Weights of a small transformer language model: vocabulary 2048.
Each number is 500 + 25 x the weight over its row's rms, rounded and kept within 0 to 999. Layers, rows and columns count from 0. Numbers have three digits each. The size before them is the row's rms in percent of the matrix's.

# layer 9 attention query, 64x64, rms 0.205, rows 0-63, columns 0-63
087:495498516495486477466489554516529498519508479508487503545476552556490499507483459501503516482444487539513488499504527489519520474489530523524485429510487522490556504499506480501504482483537498
102:500500496523500493484508488518443537473458502471470510475494517473516518505517516511512574496474494476515490529532495521512497517555514470522497512526506507532500484469534548497548553506500486
087:513534498535515485488503555521492505512468528467475543527463522533483545521540510487524525481472497471498508511518516548507458516524539488515516500480483480522489477506562517493515482509501468
074:528520531486504470533507512494431529462489529510510491515501484469521467470508505479521496492499503461535522535487484504512481530518518464503534498483513511499476433449533507484545532509496496
100:493464477496477514501476469472500504520485500513538495500539440496479504456490466501462488489502497500494512465466508455460516498482492491472536525449476520490452511557456480507497530502512498
070:515494503509514523469473512531515495505501541496492515544512529501470547492483539525530488499536509483518502495515501537471482491521511513511490546501494574507538481527536469526455460489536479
089:499513504490497530502491473516524432471542483475500469480517499525491490549513536482485494506472500511531469522488472501481591494478489502522476519531488515532533505495478533516470482526503496
082:499482513517499496471488515511481500468502505464527541515496539513467528494524476471427498436515503486507516510501507538510505508516551543520485492475499530463489503534548520521486481491528474
076:524539490509516467507536527527510526496495479533489476499512463528532525510504506518528435534467453521477516511514500496509497478500518454455535468507510477462504520510490474485510507510438492
065:487482506474483523548521542513519544528477481495482457460521473490505500505476475493493585515495476500487501501495479449515545504523477511499483507482513511495519491519493463527510548541490504
085:507506488477506486512520500477510552518499485523498441485494476493521509509493464507549529561514491498499509460514507420483442507499496474514490519456524512512478495516529475480481518470490507
061:516478508467501489484457459485514464513517507517518558531509495468456516491467539480448466487494517489486503484469512516502442515468482505501488540517481491527453488520486492498489466485541493
098:477507526478479521499494490479495471491500480500528513500559483519485484481543499469473494511487482504505489512479507518524542457478481532504510554540448479555543508530463515510525494545516495
091:505496495519507522450543507484462463501508469470525514514513515519454530527499515482477496472491507486510471468498560477543527524473554498477512533491494504501498486502526517514454459494541508
083:513523501504478522521533522508481544479504468526507433516518488497530519496479464499514511529556494515511491499488514436485518482523482492508505540482505523465535472518484466483490532517459539
074:486413518473491468473458459488480504497508528504508545493481502491471485462510477412492504480500519528489490507468479482492515526453494499517487478511494484515502489504489489519513522492531497
111:504463503476475442506477487521463506522497524472504491514505486484513519471499517449483509490516482452509542484531475513515517507517530563517482524465503507488495445553504485513507541525494482
091:482492507497508507523515522461483471542481493474461506489479511486487452505486468487455496480554538474503454477484512481473492495508499505486511555494451447508499516515444501491478509467484485
101:530503503514540509502559532510550445514477511480508457498514513470473493524480490461470472519497532491455514502505527507521477545469475508520533471490510506491494504523490482524494471483464542
094:499498514521443522494474459547499498474469502462518501497472507471502492472456542499471504486481509502503485496475524542531505504515546488489454479484516444467479526470497546503518482479512514
105:488502457501483485533505526504520494493482534507425457502487515540526542537522478530496494528480496475459514503486533552491496497544558497475487501504514518491482512490492539503491476482487523
088:523493444500441448497456527492525505536493542498538530529459503509485456514480485505532476524504506476496511516477515539474509496522528480549466505495502487530498499507511521501503517454491494
095:470515518500546497477507517485509529474495478522454517490520504444529447481512508481556536550479504506478503521485527496472494501514535502501512486502551509525482483525522488467503488546537516
074:514462493496502476477489489528486531518446525514499476516502502498524505501473466555452462512529474482528524482505473474501547496488513467526548498497508472517515529518493514540468528508460464
101:497523433509440527475491513497526524503493478518499518501520517471533513502510464512505486553491492507515504522545516471479509454466507508505472424466520475520515500488500512518509510476491467
098:473485496501536457519482496501548515531484511515450492442471510521502513495529518503538526460521452500480505483493464490505480528459469472479497527491478455520478525492503491500518510451469498
091:492460502490467476488494481512482532464483485506515564492514504455508508461519512479480535513489522503549502462476491481483533476493510501537534494535538530492458511487498508512502479430483508
098:470474507513481528468484535531538460505466517473502533484475475508496491532517496549514511521470500510549544535457502524486485482492517517516475490518493475487462488476512536492511449481458493
111:492467490509505522515521536490491522532488447475497482475507522525463508475500450464492526463459484460468506548516506503547453528494511499517499512492444501486515478531513493509515511496538527
103:512519513498468482505526486520499511506469499498521488496500537530469466514538473517495459496538534512523489515511504467477531516519466543477525468431503496488496517532486490491561520536461517
091:524538535522496473504498490506513588471494480490500530481485496510480535489465554529473515495446494517519517475532516519526478513503530515491548512473527510487501491499539473506468496483512490
100:518521500505500498494442520520468527472475557456495467485498484522481518498503522485448521476474525480473522556507504520507534457524494480524500476492492493502475490515537535472526546514489503
100:478467519544493516508488506455480509503465492515529488520467489484526530508497505458518502487586490531541501507501523527489511527507423481499488487518475487547511504482517521521514479500503498
084:510503475468471519477457512471509481538487509462519493518499466513464497504510519485484522482512504456507509473480564478493545488548486510481512468490529482517461460477446477489513499533516485
088:489492506526468511523480527477528484511490489466505503490522495509513471424483486508455485473532524476533512496515552483500546522495497481508528494515510493459455510431476467525502500509513494
084:476494493445499480449550510502519500495496465531476505472508533525495511507533454499509528533480474485451499484549512529509544519503521496458524512510554527511497492490494486504473465525498514
087:506523491535478498527458513457498516512461539458530517498493473514485523471481507466466517487501516460508453540500540466497475480512501504503527507486456467522492475512504453488487482515536460
075:490520495498500549523505506506506529508504483491500480502479555497518499477475494552515511532477482469464492453490479496483484544488488505509497475524555467516533490569491499528467444506495513
082:516518474495495540483478492506465479464575441502503502474527468534487486514488470473484500494497509492464505510534494507495526531504463538499544478484481505543529486512510494469528472491458503
092:484492555510541512528518511466519455518523477507489531510503494483490507504477574476455495490482532500487518455493518514503474548469483473460483538507513480486489510523489527499531488457495488
099:476516473552528557495502498480473538464524491544484539498517504556511535539537494507471511472520508519501459506488525495535495482513485497491509533502441498503513531512494467474487488499510481
094:479512509540544481481518471520513510539502476508470478482509495521459485484465490509484507480477516498463513444479519525541523501523482510475528503486501486475441526473469517465499536508489557
091:490478487526466499454474480531466504469487504519525503509519506487495499523478494482468508507489537455515525505524458495487541496551497546477504452503497528528518453514542504505517562510494495
108:539517499476470514525454497522442549507490507523511482510495500502511543472516493500508499528526499481522523532521464461504531472522517545517480493523529500495559482528507501477474529505493450
084:470498496509546490520516516501483493505496498499525477496499453531489459493487536516475518493496502553507494474557523473489450536482436501503466503492538467509495471462532481486495487526537508
101:474478507477486512490495508494509466509519504490509490496518499517471480499497491490502517497498547471512498502504539483486552513493510527515522523521520460491437503431530509557524465458442525
104:453522456529546517488523462492478491456508508465489563495505539510468470495499542499449482519484549520502480480505505478482526474493470534487483458488503508515488501511518492492503527510528488
076:456525574517493506457522489506476507517521519489540530480503475515501525510502507490477503510477485514500495478532518495493519565520484525475516523498491449506482503517530511483475456563492522
123:524490509513480483496500471524537511483473532486531468479455496513495484480476476486519512512489436490519515512520535537490486487508501507479489475482546457544481494460465510526491510515573491
115:522551518496486519544524506534488491474499468484468486525498484455502495473531490510478498473472475506495465506504478473485507501504506509507507427492545497458516493549512454491496523537537532
136:460476518489494466479519505493551491467478499525508540487468475513493460518481488512494499503436514523504474519538478456532510515481505517517484510477505471449526464483534551485501499525485523
120:520527502470510549489483492548507452450529500489503504471492475475472501517536529488497553480514521494467474509520487490495534502504488524487504524479480548518487491484501479550551494466519466
125:507489530511501510513501495479523530529530465525510483516515491498523526535506557494502505501474489485525529485487516556529541466504477513480468471532511499487491542545497514512552544533514456
114:522520505505556466505517486510471527472499514447493521474486467505509507497517501484526506481497511511430495501493490499507531514479511534511483481534550441493503539528497524519452483541506471
125:511467459542512500487540506496472498452515465488506502476513512487514508502461472511502511517532435507442493458516483499514501521504481467489503574511519544477511506522484490495503483485477473
114:517496493500523489493534496486478494504486589458486473529512474478480493501499514479483523533499519525505521529460572464503472455512508461481524506504517532487476500470503507475486515469485510
128:489520462458512487475493515489498471487472467503471505529524489551508476543543459507517505502510484509506537562507533521527550486531495504489525497576515511495512478500485499477486481492495497
122:489522521490497470482474478482514527510510517492483493502489534474491459533515478459488487522497499537467523480495549583511484543477492491534462481505500502524510457522490518496549518476481523
129:466487512519521532535509497437507533473509451438522533506464506490490568477489491477536502499513526507498529493492489498543543471488535501504501503498511493482529471513543507509483511505511502
117:513509499468493505482507469479465483496497499462523460482533507521508479507517474519463525506466505480562505496474513548479499482517493577496474508490487518501492465524490541452464490482533482
124:445491544500497525481491513462523523504500494519478499502507531474500532495477464531503536535525550467517510485507511471526477513493484518493468528496528504475493465512503467504434516521552528
127:492542518515496465517518501502512463491506478528500494499496498470461519475461465518497497509535515496477582494501436521553496481507494534458498508456508512500510494462488502480515542486501510
128:502486494506497480475540499473500481454478469503503530536511529466477486534517501456482475527470485537545450470507478490464446484482510495463473525509513539499527489506475486500510491538530491
128:493495486454483526453513435529516506507538473538507532510521500473492510495519508518538504500489522535468509489483518513474508468489513495533536500475522522515477533516430484483462506461494494
# layer 9 attention key, 64x64, rms 0.217, rows 0-63, columns 0-63
079:482510480509498515482485511495500469508513469475487522488492491501526554503554487524504506469506521522417484496499497510435501499474460495528516517509514456524493507500487476450496453531481521
096:521487532508540485500471474492446532472513496543505524533533496533499503475465519510511509512510480524525505490526461467523507528471536525475487500498528505464484545497480463512531531461512461
075:527500521500517561485496519500448564476492504513489528524500496507504514482481561523531494519549495516503469501502464456503497533474525476474499517532510484513459512490519482462508520494505460
091:535504516497502517480497511507474524515482483463496471539492460501513485529548470472498476477455514491487480509489503553556495494505482491507508513458481505503449559453528532509505536489506505
083:548538487526440489502474505519532485489489502469533480470508500483525494527516489494503474522488490449465519475477501502466509481520443505534555483455498497515504483549486503475480478496492522
106:516499460482501504492477505461476503529500502471484519487520506506484519493478507474482480509516482471481526476490538452482467493488533474449530522511562462527444490493503457461503484544498514
117:487502544495551522468490515500499536501522459543496538487501505487474556454497542530523529476515489527491504487504482469475476556447513507470521493516527495496501494484541479504500507486523494
081:526482461481480508484487519528499512472486524503497486550541490522491501493487487493526454492546507501469459501442505465525478468463506513431533501515519494499488475517494492497538472536528506
109:521498531529497479518506505516507485506465508504540479480509540496516470492518499502487548492457508512501531522520481537494542543541468525556472505483458550476514531486493517495464543483511500
063:539526562485474454514517464490487495493530489513513449543512476500504473449478478487523462528529514492537490531539488491481506492490515549527497499514493549491512492493481508508508495494501452
064:537538543464476480542499507499501480521515526503490452500477488514494473481474470473479485547496493441544502496508521488486488495498500486543498512518474553478467502497430510498499492477490511
113:455477483512517503472489502484515519497499520487473538498507499498520515501534521510470488495515483490468474490471504468523458496487526480434520507492498424509477537523559453472506470495493482
101:456485509490546479476517512522537476513498480488447482531505473478483497480481542518492478453457529534461494488518509491513508531539473522448509503512536492472505486543512457479509499494514508
071:546529457478521502507480504489501468478461541500468509490492459491492512544548516497488494509489548463432517499507525492462479502498503481481508512503527472525482530508487530477488544517484531
070:502550561460488465487496536519502500538515506554521478487514480480515481476498504475481511504526503482522455471513495495498495535461490537518485538506497539460506482511485485484544492466470527
108:512477426505498504506490497493519530470480509456473542498492524490464489501513516522483523503501488505474511528460483493516530462515518493434562488511539465519498514544537503499514502510523495
081:543534492497507505457491495487504492502511497482487438468490469507530468495476537468512483487480502447516471508449505540551491508543511527491474522494503472455483500498483502469504477464471502
082:461499485537566531538496486483492508443513463525495536523471481490472530520513530476487514484522526517463501513513501490518468511492521515479520482482482484539515534539530467530524489530517503
107:534519505534473525486502468459454463486490494517535508519507473497506494562553503531503487452528511501485463493509507504514457533490497488512523453461496468488491513475513498464523487461511507
093:501502509507524467471492532551497486472499508499473534463530500487503524462517554522490509449485519496525490498534494560510521487465525499505493529536495514494506506453527530504488563509484484
101:498510477532512537479524477487462496526529488521537494511483528513531496481517486505567487517518504543547540505522447515482481548481536517524481457534500527532512498506505505505530515513507488
085:501535465460461555489487506489486520509514496479505485504536497498500532473487469455531549460479482489521522496499479510504500488531498432507504463530465552515471498496508523497495460509510508
098:509501476499488515502477512505514527489496492520486483504480520513504537478482504528458460530515488495550484490500503461447545487472487486506511519473541491476422538493486449467503474522510528
088:524493473518481536539530501459486519484518508472494531496471519523477486513528467477543516528507487508452536516508505466488494491555528506532474449496486536513528470462479494503482485518541487
100:533487505489482503520475467499479560502462501476476525504509487507481472512502430479538551475498498483494504505541544486479526492528528478528509475514448532479478508492503496481462532502502522
092:488453503519508481563522453492517494480484528491548525500491506476529500476477501496494507517522508475556512553477542508519486468516470481510483496530518522519481463458502519503519478451501491
094:484492483498461534517480501519455517500447496432507515471538498509472521517485494491491526488478476465500536527510541512501493519504513482500513556490506494467489511487464543472500541531540518
091:483543504457498521482464517538500501517499504461525540506502529468512530473503496518524510471517511491533468483507511519507535485467442496452458511538516471451506514518513531495498497476492540
101:526510480502466438516541490473513496511512495507493477545548454487499469506489496508505489515567569489471465524493478500497505488527519475479482484477478485515505494538481505489510503458482473
107:563460501521511501540485501511513497463469492489515489485515463508508487509524476503492488463463514478459504525550499513569526510500424490506548480497495487501497487485478504503484521524518504
081:511478497488471481507503494528498470501512524493473544485513531504528521484498511505477480542536487459500517517442475472528469505444490493497459511492497531458501494479531522495447494564504504
102:555496512488538487511475528524513514480481499502539475500474470464492443498510496522532483466457492499506511489470439512535513508483526486469464518532530451460506511475506499495479487500507471
089:486499495540467527469492533459521505529489495516493516518489485532529560509486515457459476513472507494504530494520521553533500522484505425496515495519479477541486511510524497522526475512486485
081:513548490485510529503535481471513539524478518482510461506460437523477515499538531468497549473474498483500487499497520502472494512505496496486487505532525518511431491451512505519490473518503461
085:439491518539517524536498494460491496503486505493505436471496486514473498498514463476489507469537474452521461492467534509471476497502456503485502485532517468472477540463520509515499485500527505
084:447503495462479478499529503497527494472500496518482508543473482508506497503504458491518486514548464457505481503512525515504544519509484475484475478493540553479493471483461479536460459508457516
081:502527527540530534494483535475491472529486534453517488513464505502474503437507496462478529513512531495524447517485548480468467511486513502521485502522480526521481513489494480509502477483543466
075:507473482500456503569486494487498535498519506501505514531523541514543538484494491517489486443461468456499520488492491498512524526493495500495517483496523487541544477515498486517476453509477551
095:509489480490481530506461463545508529454491488488474501452515461523514501536463502524481538509507485536497520492516523514498533486495517517503553513465496515529510489503526540478521478468462449
085:497468496558502510468472488492512473492533487468518509497556458523495490522487488497454511477507498532517504468500508529512507444463511479463515504475498460473510486522516530486510514457556492
081:523477484496470542517439519529465503459513457503520540509509504507526523547505496508450498502538520488499535495506534468527543510498494500503489522488469518482513511503529530469513545503528470
108:493524487509527504477501462506518533493507505498474469460499469518487485491447484519522511499478487500449499439492509497539544465491471521468525492460496502470461515487503541482485525492495560
078:481464457478487541520503477506487490500489468517522497501503493500522470485485496474508529512472514521532530535500514501522526477550503494464556445503491514519539454533532444478512512493501480
110:470534451461459495539474495493475477507494467492528508500476496498516490496549473500552514526487473514504488527496529488515517465442552498523479492493520483474498526515470514501509488451507463
086:506485500490542487495495523502519491504481526525516488467510491577493475461551494500479515520498478493471481493498513514505481472452511549506448512478494495477453523486499487473518443460523502
093:444498533497501532484461561497509495496519552514511504496466491504480490512498489502491501521499519480464476467438505447490516523544471531508534494503514479519462490471491473547488499498496488
083:504501449481491520506481482485476517504472493474483520495508492480477506516466499473506509502493476526496507550495497461486521487500523513464548457496470510509514450500557480478512590514505484
119:520541478467480472474509477459521463507511428484500491454516498489487464495512492501577531524459480504512492526517521510528518477472536495501529504470495499506472515533501499495527501478520506
126:490505501498464483476512484533477474488495488469513477480415461488519463466507492495486485528479511479481522476524520521467534519476509463525508503484547486520506527481492493526517495497571505
120:527541497494522505530507534513524518453456482511471502510501482544477498510509519494497486451467488512528490469442517539488497472496548494520506460454538496455519510499505482491515504542512503
124:458519533497491493482553489509505472478498547492484520459519535550495537506491520491482513506441521540543465512484509495521504506515466487455491514505506488505521503514508554486489496454491534
126:463511499490530476466474455515517500508566474496537497493486491515438524534510498488500492463469522484451502504451512475474511468515485546475529500481485505514507507488466499534510486482499468
121:492473534542532498530473521490520505513506475520485457496496510499518546497502564496489461497481504489514497473481515506553573517484515488506498506500467515506479504558472518467538476522513497
109:517500462473525503514482520494492505483526475446482519482512434559462510475443529494531472519497487533516508507496478522501521499508487483548525498489469444481497493508501487478469500515524483
118:544480486491509507467544552502490501502525475521526500475490528527511530508460461565479451481491478508459499476517495532461547486502514470489486545514488506504497499504522495549502509498485488
130:513492501481481483460518517500494463519492540481456468496472499498458494504539512467524503489501508479525558465453529476493497459497501501482515478532482532463490500465491470494488475432498513
121:499527462483503486499537498507488523482505494526506508526478468556500516546511483509564487492545500482494487545510508481489506537495499505501525507562518514488542483504517536443530525486518475
127:500507512468473464510469490517498493507526511500498520524462562494463470511469475489473509498485471501501479492479533564558462539480484510520509521507480499499507472506491469470541523511512548
118:532470506526476535529499467473493494524528483481496483529468490511453531509483482516532521551528518527523512485470488508518539438481532517476527549512516463496494516511543515496487476500514509
113:519508494477466508518491482500526483486486514491491521511504444512501506517483484493479481507500533457504473500522493503488538526496518577488462513523442534449481482537446502523464505516497522
127:467477510530486569541538498486508522483471477497512489506508543467475477498518466507548489539501556517529514502533510485461499509479520538521497520501511492491469473494520499490462521487542493
125:458521522499490519510574457509522486481503519535491474499486522455498514497467489519472500479522513505483550537486471544500528466496487483454477513477477458501497481482494463476507515527490476
111:543457483486491459490528480466534500490484453490489514481499518533532489470535500510509508554464497526479473476493502483469503490481503523445504497483511553519551473499500486496534531503531511
123:503488445453500528461538425517535500503506485516519517492574498481483504501524503509479494518502469467502496496481542495484542500503514496548507508482528497502491526523466509463487497491494528
# layer 9 attention value, 64x64, rms 0.224, rows 0-42, columns 0-63
110:431426514531487503459535469472507521492525489503524496526483488460502543524476509478485529520513481507512472501497464528471464476518500484483500463487512507495546480505476485493489525505483472
090:521468512493475483497409501558541494509469502515518493518467493472498544516503526494499524469486494458479493540505520495461493487493478489494479492501534486471461495533514538522489533512501509
105:514491484472477534490462499507463505504482514504517500496521512455490480473496469500503517484489487499516490470495455480471471568511547512475522516508440506460502468521501508510558528484547492
104:475506492516533495495527513495502511488521525441529467532569516499520502481477529494525506534477521517515501484498471539484516510530509518445478516496499462501524546540488474478525545508483486
088:528486489502504515519495460541494515507492483486502466490521519496482528493499518475514494528468506490500524491534480526482459537539581507477523475499493522464487486523494554490524491514473434
106:459492490511511527537455485472531496470493535476540480492481521483522517458458507488485497520487473461510536500504501484470513483512535451452486556519496533478477532515494526503474518497491515
100:483480510503540511446482494486505495519552508499460495488467491527497513483492474540473500524432488507519499469526543476463524481487494530506516470493537468461474522496501490451483496525474493
114:558520476485489483547518528497468473500457493513503492533473499466480471515496540497511509503484509466488520495490497503502542475524489513507475506509441454553540504503505559529504485524500500
125:514530495505495573518495518499542486509468541496477515526442460488498499510497505535447526539524497494455506533507507487458542532508517503523494508502539492507473505511471491509485511461483496
100:544486498526513483495496495511494512486529466489452520461450503449482561525520487516499485486471487492506496468521470510494501467506494528498507505494430493531548471480487528498474470494472516
101:483522490556520481492535527501515500500499530534520503489505484468493486507461500507500490534550501523521439502540480542455527484475522512513505468532531497466506503478532510489538497519478453
106:486507498483529559483532537469468524481581484489529484486506506510506526471522499483533507521469523504513492476483478500529507517504468512526506489496473500510457483481513424481494515490516475
123:558492473502506479537482471489502463486486537531473490506482484524436504475472465508506476497479544496490517487511548475483500493510515498499464487466500515520520526499494550506536454497466465
111:475473552490542554516528535479499471505517508482502531456500511512490514490515494529495530529456442488472538544492482492516470467504502534539525479517512480479486482501499508498477544502494499
111:497499470539460475512502505479519496528552482531510492489480472549484473475525530518454506504531472448479484546519480515494505480477502505521501497538558507525508540475494508513525507483518533
087:544520490495542456506476527498491509493460497482501522478486495522501471530497515493489492473508519504521544502514494529427526510489477495535534512490453528498504490505434500497563493472495505
091:432509499504491542571513552482505514512498503478500519435515517458528514506529481525475517506517522460504501496506491476470460479488519520524536510502492503480525526513491487509520510509507455
101:519525465486468466560489514523486494455470506508496536512493510480466476537505512475498522472544505484488515481493524479474527520540442480468468511490491524490514477529514529517519458514503534
118:482530525430501531493481512477513501505453486467529513502494484552506502509554488519489477502485484484473535526536490494506525493434509442516510532494506480492454505505505481488502512507491533
101:504542508491530493532521521533487499478477481489512505521516522487525479484540496484513500469487489466497507504546497484517498477577455574483470501497493467503474486535523477518499523539522507
109:493475460531491526491462472483478499467516502527450476491493497481467547480459465505530505513534514520493501462489509490477466520487469460489474488478479565485530503471478519516499490456498505
108:494533498500569494490505495508494519505511514486508483485564527503487449470489495494524450501531541576509493466461524457508495507465520496512543515518520500488514503496500472498505520512480509
100:530533488472515524516497508500548473511467504480502490518496455455505512519462516493474507484515518514502488514521486511516511524500536493504498471502522552475532434472517543521537472464495449
118:512498459512520461511516502485473482492508490511516485472514504486478480500531473496486504499540533527506461508492475512539479526395513503526489522536492518471570514487502497499509489495495481
103:482516486499540462494524524507496480514479478505491514511481485494487471520534506466445510540517474524518499517507527486484493502475489498484485475543549512503544482547463493576474514522484530
105:506479502502534504520513497515489499497497482508531516472488513525481490482474476463549485543458541480491519501478527473513485465514515423484497503485471542544475498494494499460452506484492458
104:520519520441533484505555534473490546522496524522464504514504490506458494530542486488471490503493494472512516490554533479537492476493491521532509501474522495534492482467480440514501491507515502
108:475517547486481548487499525495503525469496545493503519533507475521490517477517506524461503500492508510456513524491501496510508512554479527497509503493509458528466442516451460491529488464537532
112:500461502508492467461496456570496499499532489523503503545508551509497525487466497484532472506541516532524519492483509479470448487469523470444476482494483507503521507508516502530501508497477527
116:477461492468524469500511518503511473501504515495511474478462532477533529549488500502457505504495491451528455498508515481470496438524502476495491473492523492503496467460490532488466460530501454
123:506495476490483449533534508516446507500473470530485505508526516477515498463528487453567470459529514491500480508522515516508487493467491485488474526515471527517478573497497489518512498522506506
098:499515475531519489473526518541529505527457506522506496490459502498484490543576487491478505541509506486469498498540486512463492521562479540497490502521546496510469497510535474504511491527485508
082:488460525516494482534523509487499478505521472527475507455519512511481515449497474539513495515487486486556457486454490454474514468478466514506496471567530484485494519509520501512488503524467484
089:464465510542478524507493470497496512493511533487510477517489480466532500449479476525496509543510477497454530495465510542471516550485455512525515482505549491487475482504460529489515488472527497
100:502558510487500481540520485475520504504431488501486483490456495541469485484497501494513526457573464529500513493495538480496501471504511492519528488523519460495485522501470508524497548489520489
095:456503541505484501513506501527508561520529525511503501466503506473491555516494479519480511516493546446512539502510497475551477516481473497488513488483464456484504472502533536480492541527505511
106:523521499491484533478465527496509498496477458530504519495516562558487514510482452516521486509447518498508530516513516508524476445479532474518502509490493508487513520492520514475549479481520450
086:498526481562525467492532481518530491493492474491504497489470484501484510514490500534507496482497516527504533518481509456512551498491468515461473498441548539449540526501490503467461514509500510
096:507473511525502524485492478522512503531490460501559537485509497523538482507547531522536490478538465545513502486515511509529515526485503497511539557518488492497532549508471510509510516546499472
092:518494499494486500440478491526579498517525506530518510544503500494514480474487521528484506499450546514546512511516488495467540481533553487534513487472499510481487470515480518484523503510525487
095:549514484494485463512477509500535504460497490443502504491507517521445485455507529516460511544485507524507501518535485473478483464488548510503474508487465459473482504534489492508532487467529496
091:525533507492524477490494507469508506553501468502477524481490514492473476511454439475530504513505535481488483465493548512537561503522487523492529517512478483520495461458515507511473487478472476
096:483478508497524519498510479499483486478526433506490504501486468516510493465506458462529491513516531490504526514474515529522520498510497513516449475562465499496548518522492520543514451479514543
# layer 9 attention output (transposed), 64x64, rms 0.185, rows 0-42, columns 0-63
096:468516513487495584448526499537460530510491510490493500448526527490512517532507512495478518513457508482501518480507544491509481472510541510496486519501488489535515481499533509461500540522512530
089:515504511497466498500462462476463521511472509546511514542463517499527476511477503492496484468502455509544475513465492564505490461545483489508492480494495470481482535498478539511537497523535505
113:485526500473496495475464507511499511513523502489492521480479478501467514520491492511514530491476472554498484505509446444537489481469446492503515482497524505491506498491498495472521551510592492
101:504520472497550505508548478509484516527481447502448517503507530486514491512513507505470477495520519523508463508519523514468515528509516498479585567521509499508500500476490480519472530496523499
088:493493521496462524507475499485512468543501483517473514515541494491491558501481526526509514525525468460495450510502457497517558495504490508476506563496476567518526503492484499516513524504507517
097:517473516515491515499500473518498508487500478540512499469452511495533558464482482496476521507492505543546483454481533478462492479507502479522489572481489497473466503467476456471492497508496494
086:502497477506465528466493526486510462522550526528521457521519547483476506468508471550505479498519542536509502481469544526521511463497509470485528520521512501521505524537509496510475453488477502
105:510463480491492450478473472535485490516514486499530511521482493491513510473500503421466500444559484501514485511516491513489542537495513525515517462484503505458478485515539461513494521498518494
118:493502513464463490531484486480485526536501516535496474506494517537504480536519483482488529502503504517483509469511498435470491508490546451475478517467512465488487471568494498509540518494543513
091:502506478510515536462504482501450458504513506500527482513546499511474566485561510466504517471479461497512492494507479498505559506470536534481469489475509524523515503517473519516461505480506498
095:504462436521531513531511477499478547508488512494480495522481577465500497512517491561498510510522522494501534533487478484507501512534496487486483489478510531505501467523551460520483493516524505
091:480530483512532538491514466477506453468481473526500536541489471488478488452533500496502508475484511504455523485514474483461479488513524500534554479519490491536518486491517456523459513522522487
117:523499482520488456519511519503481474541559504515522463464532470508499460471469524483493514454522482494502522522473505495506529481491459505510516558453504526499513475521495538461524502510482500
103:483468533487463535482501495498483501494473509497552517500526520516479540484499432502493519535445493537472511518494496502476554545511472490524545488505552511500517498511508528491492479506474501
106:510493526513490449501503518495520534524530512480496500484442488522513511540508510486554514507507505509504492518486535482502511532553499485543481523503479498494514503542502486567461466546502540
082:527542475437490483536527472488528484509482527512542508492513533493486481486487479482520483515527500492506501500498523493549474536506478548517455497461492491501509494480462505500501535507573490
096:493459502487503492461534467484499492493454490521502477484488493486533525514537451475490491537495481495522494473453493446522495505470522482534525503488531492530528509473516533515522562508513538
081:508473495480516460524530503526492489532490489503449486464479455502479503486500479456501469475515549475518500524464470525498499488481465541502459473509480508503481470525453487485552527477488485
111:499505560497480488521486461526537493496511494548561461509478536459494435526533507489484481509488487543465474469505497497486463519496459480520483481495475504505495516496468491506495495482486524
105:492498504505508537529476490547536479474522468528504550497493503514509460453513497477475507474494526472520465549481461508484547539477495519495507492503494498525500526506509524515512515552558490
121:537441461496520526519517534507467476520490500510505523463503462485493501515535468495527553488497460505469482466475501496486467454485504483487484552506546465500498499497508512464505526481479481
108:504495477522508491483548460480482573499497484471467495507524487484455489458488506535539483517499508497504469460490505486516500503474473471467517512530532520522506523469551452491477478481514497
103:504475487509529510525533443514476545531507545492506535499496522523443514515493510489476508486523467459495500523516469492528471504510487451500471485495471525463514469500509511509515557519518466
111:535504483516505467503498517507513519498484494509470511473518530509527513524544459493560505467496477463514522501572463509524474506474450490524465481495501466518531485473529497497465504505466484
093:521487536520484480473458508502491552531478507475513538474520543486460481514525483496502479485483536463498463471496476471518524494523531511526456539551511479516495516544504488478503480500469512
101:489464518467471530489538503460532499517513532479510500507517482488494469442509530481495550516515513515524534478508451518469493489453489514544490532517513527510489491486518494454466516472481527
103:517491522497532496485520450436508477521530482514513498499494509481482484511529497451492521483466523458457501513503504488557484531480504512515514445504481553477485501523520504464503457496505526
111:466544523457507533522502531482507504450516476531497464528465445502481484501500497476472519470514554521489498514471485484506501551512516475509505476490509491479549530518516527477519503531491469
100:528493516522513522486495498556520490528492479523479482482495517501473485507496560526525498513468490540529497486506509552511506482519508509484456531557530520495533489471513504452554522466516502
110:472453480519508501485467525521478530479520541502509505496513524502535533461475509479484547465482514508513544483469487511556464508497549509488499517516489508519474504491492537522476534453500533
124:482484517496570452477508504489493454507495507522477550470473534467554482484488534508559501529505487513508457494485501521457510509458485547516479495506517469509512499502503506484504494515492488
080:488489523510468480466477462476560494482448504466480510484499517466493486558532493514505556494507521481533524502485469521502509506516529509475523528463491505516486485485511547491545486490539492
098:501507505466523488481489456561504521513488528509476500490482503499484459518516528472485483495494498507463511534495559554530501513479483499485479494461457498517529477495494511470545509467560495
095:549503479498551494494535505546470487504488476504469468470545515509449483507545552479477492486483546521550469500499473464538510497484494483475503485524484511518523488499518501503503512487464496
102:484456474509472530469470463525484491537524502467534478518530521485562494510481522517493479523468495488529496514532517540495505490507498521473468494519450558529510470497487509497486487504452498
104:500497463500529491476479521481476500450446516504486475484488480508507472496466508493476491486510466547492487479493468514440542496479518535438528494486530523507501510518502480553519470502510470
099:507476491481507534496493472496509476510537540499515453462481503484472507468520523532466501477484499506489520433468511511479493480490506502503477515459498484510412498529468499514470479475489529
091:513480480443472521513422523491484531500505502516519534495493498464520487466517487488499532492503515499496458461522538509439455516504505473515522505546468473521517486516512477517513502510485481
098:499527487500499492529537498490478518460479549505511464494490496502471495476465452482480495484504533472544518506513515472494453452518459491495491497457463536504486458497503462461471521473482511
101:493491489532526471510521521480464506508517516490500502466503553507517502468498458488477476496548465503440471491481518520498483533517447475508522520494507484468519495494493521507470437494447484
085:426487519500479521475511524531484474511525478542506483518544464533508502504460478497524510500487492507475511466484551502506538515499460466513526530518511507509511521520492480476531482482450532
095:526478527530510482463497520545529499512466531481498539490520532472521486484532527511492493512503490512523488526514492513447456478522528505504510450493522509463493525543468523439525492501526513
118:512484481478577479479511531496473537526516551546467515516487529475523503531477558517504502497497478459494504468506491483522469512492515480508466467488509507503474473472544487497506531484501505